Weights of a small transformer language model.
Training: a variant of Adam for these matrices, 409M tokens, 10763 steps.
Each number is 50 + 12 x the weight over its row's rms, rounded and kept within 0 to 99. Layers, rows and columns count from 0. The size before them is the row's rms in percent of the matrix's.

# layer 3 MLP up, 768x192, rms 0.114, rows 616-649, columns 144-191
124:45 35 43 55 46 42 45 64 60 39 51 52 43 52 53 56 59 27 46 69 25 46 61 54 52 40 46 43 49 66 43 52 54 74 48 70 67 43 44 22 46 61 31 47 48 59 47 62
054:55 54 38 44 49 63 39 53 49 47 46 60 49 43 47 59 58 58 47 62 44 68 39 44 52 42 62 53 37 47 53 47 59 60 09 54 60 48 43 43 57 47 49 87 42 44 56 59
042:52 44 31 57 44 53 37 57 56 49 56 71 62 53 63 46 49 52 42 69 40 67 48 42 38 51 66 47 60 58 26 34 51 63 16 28 43 50 44 52 59 65 53 55 32 54 61 36
103:40 55 34 35 31 51 62 54 58 50 44 65 49 42 55 36 58 48 66 59 44 36 45 53 54 58 55 56 59 57 41 62 74 34 40 39 59 57 28 40 36 67 67 48 52 37 56 54
112:59 57 53 50 44 58 51 57 52 32 35 55 20 47 58 63 65 55 44 71 34 49 19 51 43 48 50 54 54 39 55 50 66 54 30 46 59 64 49 45 50 41 52 53 38 60 52 68
057:51 45 50 43 28 61 33 49 66 25 50 56 54 55 55 63 47 67 65 54 39 65 33 11 45 59 61 47 42 57 46 22 58 49 32 41 58 39 40 52 70 61 53 57 40 40 51 42
128:43 39 67 60 48 46 50 44 55 31 52 80 62 54 37 65 42 40 37 66 48 69 61 32 51 64 52 63 42 63 61 45 46 64 33 45 66 47 40 52 64 54 53 56 65 37 56 35
112:52 40 30 44 33 73 44 48 38 50 32 69 40 57 50 59 48 27 62 26 39 32 27 32 44 62 48 54 53 67 57 24 58 60 31 59 60 37 34 34 57 70 49 61 55 34 36 42
126:56 53 50 51 38 45 43 51 39 47 42 69 32 60 48 57 52 58 38 49 72 69 61 42 35 51 76 36 49 48 47 52 40 39 44 53 63 55 56 27 54 70 48 57 60 58 67 49
110:34 34 52 59 47 67 63 48 50 67 43 66 45 42 43 53 81 39 52 47 32 53 53 32 30 57 52 58 39 59 41 41 53 67 35 35 47 59 33 37 39 45 43 55 48 36 58 68
132:43 48 46 70 55 29 54 56 52 54 44 57 57 39 60 70 44 35 49 60 58 57 26 43 51 61 40 49 64 48 39 30 52 67 33 52 42 47 45 67 60 48 61 58 33 47 46 49
123:47 37 38 56 66 54 54 40 71 52 66 45 56 44 31 44 52 50 52 73 50 53 28 50 25 18 40 27 71 72 72 51 42 49 30 46 45 48 56 72 64 31 49 54 57 39 61 54
047:50 49 40 62 26 55 55 50 53 42 77 67 53 53 53 40 46 49 59 57 57 61 29 30 50 62 66 54 53 47 46 26 61 68 09 52 65 44 51 40 58 44 64 77 53 41 39 56
049:43 37 38 66 56 54 43 50 64 60 57 58 56 65 42 51 50 48 54 64 51 59 52 38 48 50 70 40 63 65 52 40 55 45 12 61 68 35 38 53 55 43 59 69 53 38 58 37
121:60 59 54 50 58 59 52 73 49 34 58 54 46 49 42 48 53 57 36 75 45 61 50 34 55 54 71 42 46 57 37 55 47 51 26 63 73 60 58 54 45 74 60 55 38 76 35 60
101:21 57 53 66 38 62 55 70 37 77 26 60 44 36 46 68 71 46 43 58 46 65 38 32 52 52 52 37 51 56 38 41 47 42 34 44 45 38 32 37 43 69 52 50 41 67 33 59
128:57 47 39 68 52 65 45 74 72 57 47 49 61 51 73 36 57 58 41 74 48 62 45 59 62 33 75 50 76 25 52 37 44 60 50 57 50 25 50 42 61 47 55 55 49 54 59 56
052:57 67 50 48 29 59 53 46 55 28 46 66 51 34 56 63 51 46 57 54 43 55 63 42 48 55 55 27 43 33 67 36 55 44 32 45 51 49 54 46 53 56 71 57 21 47 48 42
049:40 45 38 51 40 50 30 47 58 53 42 78 52 40 50 70 40 52 48 56 41 48 31 54 44 49 60 52 56 55 41 31 64 54 46 40 59 30 55 53 70 70 42 50 56 43 62 28
114:39 67 34 66 46 48 74 67 52 53 55 55 32 61 48 58 48 65 46 83 57 62 60 48 38 67 57 62 55 14 29 58 59 48 36 55 64 54 56 36 33 71 31 56 62 68 55 54
105:47 46 35 67 49 37 31 49 49 34 46 61 48 50 59 69 32 49 59 51 52 45 57 69 36 48 48 31 48 59 23 25 67 50 48 45 59 40 43 44 35 38 48 53 48 33 70 44
114:23 21 38 33 35 48 53 46 53 39 44 72 50 51 57 57 28 47 30 52 33 70 47 49 65 54 59 69 58 43 46 41 63 56 50 55 58 48 48 36 69 64 36 48 58 43 37 28
041:53 32 44 44 47 77 46 67 49 48 45 64 42 52 26 65 58 55 51 76 41 61 48 43 73 56 54 23 51 32 48 41 50 58 28 57 59 52 46 57 54 61 45 74 50 26 49 50
093:43 59 34 55 46 61 28 51 50 59 58 65 48 73 57 78 47 58 44 32 59 57 65 35 51 65 67 49 36 46 66 46 48 29 42 51 54 68 45 47 49 19 46 45 40 43 41 48
042:48 34 40 44 52 45 45 63 51 34 35 59 36 39 46 59 35 66 52 58 55 39 42 47 43 49 57 42 44 50 52 60 45 56 08 42 65 38 41 36 59 62 62 58 41 53 47 43
105:55 40 54 52 37 47 19 43 39 33 59 47 58 59 33 56 49 53 60 39 36 65 56 38 36 56 63 36 38 58 53 51 35 63 38 67 47 58 55 33 51 42 46 40 58 45 54 58
117:50 57 55 49 29 63 51 60 24 51 43 67 38 41 38 61 42 32 42 47 38 36 59 22 52 59 40 55 42 43 36 38 57 62 33 61 63 60 54 42 72 37 43 57 38 53 70 26
133:64 46 24 45 21 66 69 40 64 57 57 60 25 53 63 55 38 52 41 58 33 60 37 48 48 34 45 36 49 52 39 23 54 38 23 44 43 56 32 67 51 32 52 54 41 40 61 55
134:54 83 54 80 50 54 57 47 61 67 50 39 49 43 36 34 43 61 43 50 48 64 28 43 53 42 59 73 33 40 37 40 61 53 30 52 57 45 59 46 48 52 42 68 40 67 56 56
047:51 19 38 56 35 59 61 71 63 36 55 53 44 65 43 59 39 49 52 71 38 59 51 62 64 46 44 48 74 23 57 55 53 49 33 39 60 40 45 52 77 53 60 55 39 46 66 32
082:47 38 31 53 48 49 36 67 61 54 53 59 58 61 60 61 53 80 58 58 47 78 30 53 53 38 56 45 61 49 48 45 59 48 28 50 41 53 32 34 55 50 54 74 40 35 54 50
126:60 59 35 42 43 56 54 40 48 47 48 66 42 38 61 38 64 45 32 55 54 72 46 69 53 41 55 47 50 45 59 57 56 67 37 37 57 41 45 41 66 63 52 61 35 49 58 49
108:45 39 39 62 54 51 50 78 67 61 44 62 40 61 53 56 54 41 65 54 47 40 61 55 31 51 59 24 62 55 30 18 45 58 39 29 47 47 40 48 55 58 38 36 46 58 32 48
043:43 46 44 67 34 52 49 60 62 37 43 52 49 58 46 75 63 62 64 62 41 48 43 34 51 70 63 46 56 46 39 43 52 62 30 34 70 46 40 52 72 59 61 71 32 46 38 42
# layer 3 MLP down (transposed), 768x192, rms 0.11, rows 616-649, columns 144-191
125:42 47 53 55 58 58 55 50 65 31 47 71 58 54 40 54 57 36 53 65 43 48 59 47 47 44 44 33 49 56 48 54 45 67 68 46 61 60 53 32 28 41 50 63 44 66 41 45
043:63 64 39 39 45 59 43 48 37 72 63 45 50 52 73 41 58 38 66 56 49 54 32 55 56 47 33 42 45 55 31 47 47 53 29 53 26 62 63 44 47 58 53 35 60 59 79 33
033:50 52 52 45 53 58 30 45 31 27 18 48 55 58 47 40 53 74 34 41 49 63 55 41 48 54 38 52 51 38 44 68 39 60 58 60 46 37 48 88 33 72 53 52 44 47 46 53
106:57 71 62 54 36 31 51 62 49 54 61 67 27 57 71 56 47 41 43 41 75 58 71 34 36 37 68 55 58 46 62 42 58 44 55 50 44 36 39 63 63 35 56 29 59 65 43 75
114:47 54 63 31 42 53 53 49 51 44 35 53 65 29 51 75 64 37 60 62 71 53 32 41 39 55 46 76 52 59 45 37 34 64 67 49 38 62 43 28 35 45 21 45 55 55 57 42
052:27 45 58 46 48 36 59 47 63 54 47 41 47 38 59 50 55 42 47 46 43 42 53 55 44 38 45 50 52 34 46 59 43 66 53 52 57 11 70 52 62 53 51 43 44 46 53 52
127:60 53 55 62 37 72 55 59 59 53 71 29 53 50 36 40 38 50 54 51 79 46 59 43 54 32 52 31 57 42 46 41 50 51 60 62 65 40 50 63 47 43 50 29 64 49 57 49
143:48 32 40 54 20 54 41 51 38 58 42 56 42 50 35 38 54 30 69 56 47 45 58 46 54 71 45 47 77 66 57 39 63 68 54 90 54 49 51 23 46 55 35 57 48 37 47 81
128:51 55 51 50 71 39 59 51 66 65 48 57 53 68 53 29 45 41 49 29 47 37 44 46 56 52 50 29 49 47 29 42 48 42 51 72 50 27 46 46 58 49 59 55 61 36 39 42
103:44 76 66 56 50 42 50 41 64 28 50 46 60 47 57 24 55 48 45 60 67 67 56 58 72 47 53 46 28 36 30 58 27 43 43 49 45 62 68 60 69 50 55 42 57 61 30 40
138:69 53 61 31 61 38 54 81 56 62 54 39 41 48 37 65 62 56 67 39 61 29 43 47 43 57 66 72 43 61 49 52 40 50 42 50 44 43 57 70 79 52 56 55 62 49 66 44
125:48 70 48 67 58 47 33 61 46 48 60 57 41 48 73 45 52 51 35 54 43 37 59 48 82 65 41 42 36 52 31 39 29 67 56 63 44 42 57 33 45 57 62 47 56 82 29 57
037:55 57 65 40 71 47 53 47 31 45 51 56 51 28 43 62 43 41 31 50 52 44 62 51 70 85 53 48 49 43 57 65 49 42 58 50 34 53 58 62 53 25 39 35 37 47 50 53
043:65 48 43 55 43 55 46 38 49 67 50 12 35 42 51 46 53 49 57 49 59 59 33 58 36 47 38 42 48 56 53 48 44 52 37 59 45 36 42 46 56 50 52 55 43 50 50 73
124:48 68 47 80 55 39 58 44 27 53 46 31 35 34 52 45 31 48 74 22 51 29 54 50 54 58 48 46 58 25 81 53 34 38 55 62 40 51 69 52 40 52 58 58 60 51 53 58
105:37 46 57 54 41 49 52 56 74 50 40 28 56 34 41 26 52 42 39 50 46 62 63 52 75 39 56 37 52 55 55 62 52 39 53 32 46 54 46 43 58 22 54 33 36 68 31 60
129:49 60 44 29 56 73 63 36 55 51 36 44 70 55 52 65 65 29 40 52 53 51 56 50 60 42 47 54 68 40 36 61 24 59 57 51 42 49 67 67 42 20 41 45 35 53 37 43
042:66 56 34 56 33 36 64 50 42 56 65 52 64 38 50 47 75 46 49 51 40 22 57 51 65 36 39 47 50 54 50 50 53 69 56 71 61 35 59 57 67 50 47 46 45 86 43 31
046:17 49 40 46 27 25 45 59 55 52 46 62 40 32 46 59 37 50 71 61 61 64 49 47 56 54 42 61 47 54 56 40 54 44 60 61 44 34 51 51 66 38 64 39 60 54 52 63
114:52 30 48 59 71 60 59 49 58 40 59 45 58 43 51 38 45 37 14 56 23 43 39 51 62 48 52 60 24 60 70 47 36 75 46 58 54 57 50 41 32 31 55 49 45 42 46 51
113:58 56 40 52 32 52 35 55 55 25 55 52 47 65 39 64 44 62 34 50 58 38 40 46 55 53 30 58 55 70 42 52 45 65 67 85 49 59 54 40 46 77 55 39 58 39 41 55
122:45 42 52 64 62 37 44 38 57 64 50 46 43 64 54 36 46 41 39 22 72 50 47 67 36 68 37 47 40 61 34 55 54 48 54 49 53 41 50 48 69 39 56 57 46 45 39 58
028:47 42 64 46 60 46 54 31 55 32 77 44 48 54 46 63 56 40 53 56 59 45 45 52 78 55 45 46 54 54 60 47 45 37 85 56 50 43 58 46 49 59 59 60 45 54 60 53
100:47 65 51 53 71 36 50 41 37 58 38 34 56 54 73 44 56 58 53 42 30 59 34 57 53 37 38 32 43 63 54 64 52 59 64 51 36 54 47 37 53 42 69 37 48 69 51 49
030:31 56 57 49 58 38 48 67 59 51 46 38 56 62 51 77 44 69 51 61 57 25 38 49 45 49 50 38 52 46 66 51 46 34 54 38 36 56 65 50 57 46 58 38 47 39 53 38
112:45 66 51 54 68 32 73 47 17 52 68 66 34 57 58 48 67 44 76 39 37 37 52 33 61 40 57 65 51 51 61 32 54 44 42 64 51 57 47 69 57 57 37 50 58 80 35 29
125:74 53 46 40 55 41 40 43 26 35 42 27 42 30 51 58 51 76 68 59 60 34 62 73 46 40 58 50 40 27 53 62 36 51 52 34 39 62 57 59 49 43 47 57 52 42 49 22
133:30 48 25 58 51 66 53 62 36 49 60 44 48 71 67 66 69 47 37 60 34 50 60 46 44 45 53 61 23 57 40 62 43 45 41 56 43 62 36 67 65 44 76 40 36 57 72 27
137:35 38 61 52 41 48 54 44 50 40 48 52 47 68 60 44 31 48 42 59 43 29 48 62 57 57 52 56 46 49 49 67 44 60 43 60 31 51 49 57 54 57 41 46 58 25 52 54
043:49 57 44 56 63 51 53 57 50 40 47 46 47 36 53 72 51 66 38 58 22 26 31 33 44 58 39 57 38 44 41 51 43 58 52 38 57 54 44 48 37 77 68 45 50 36 66 48
087:59 56 57 37 48 19 59 64 38 55 54 49 45 43 56 51 39 57 63 19 76 44 37 70 58 32 38 55 60 52 49 50 44 50 48 47 33 62 51 61 58 46 38 21 65 47 52 69
128:59 50 51 64 45 50 30 54 46 60 58 55 25 75 73 51 39 46 52 55 48 27 67 59 44 67 39 66 29 62 37 41 65 69 53 49 29 63 56 55 77 62 47 37 40 36 43 48
105:61 44 59 34 67 44 54 21 54 38 51 40 44 53 52 47 60 14 53 33 56 35 74 67 34 57 46 37 50 46 53 32 55 49 75 26 50 48 53 54 50 37 51 57 39 41 38 40
028:48 62 51 21 61 23 64 58 39 53 70 57 40 57 58 57 49 55 53 62 54 36 44 59 64 45 41 43 41 35 45 58 35 62 49 54 55 43 46 56 24 41 55 51 59 54 36 52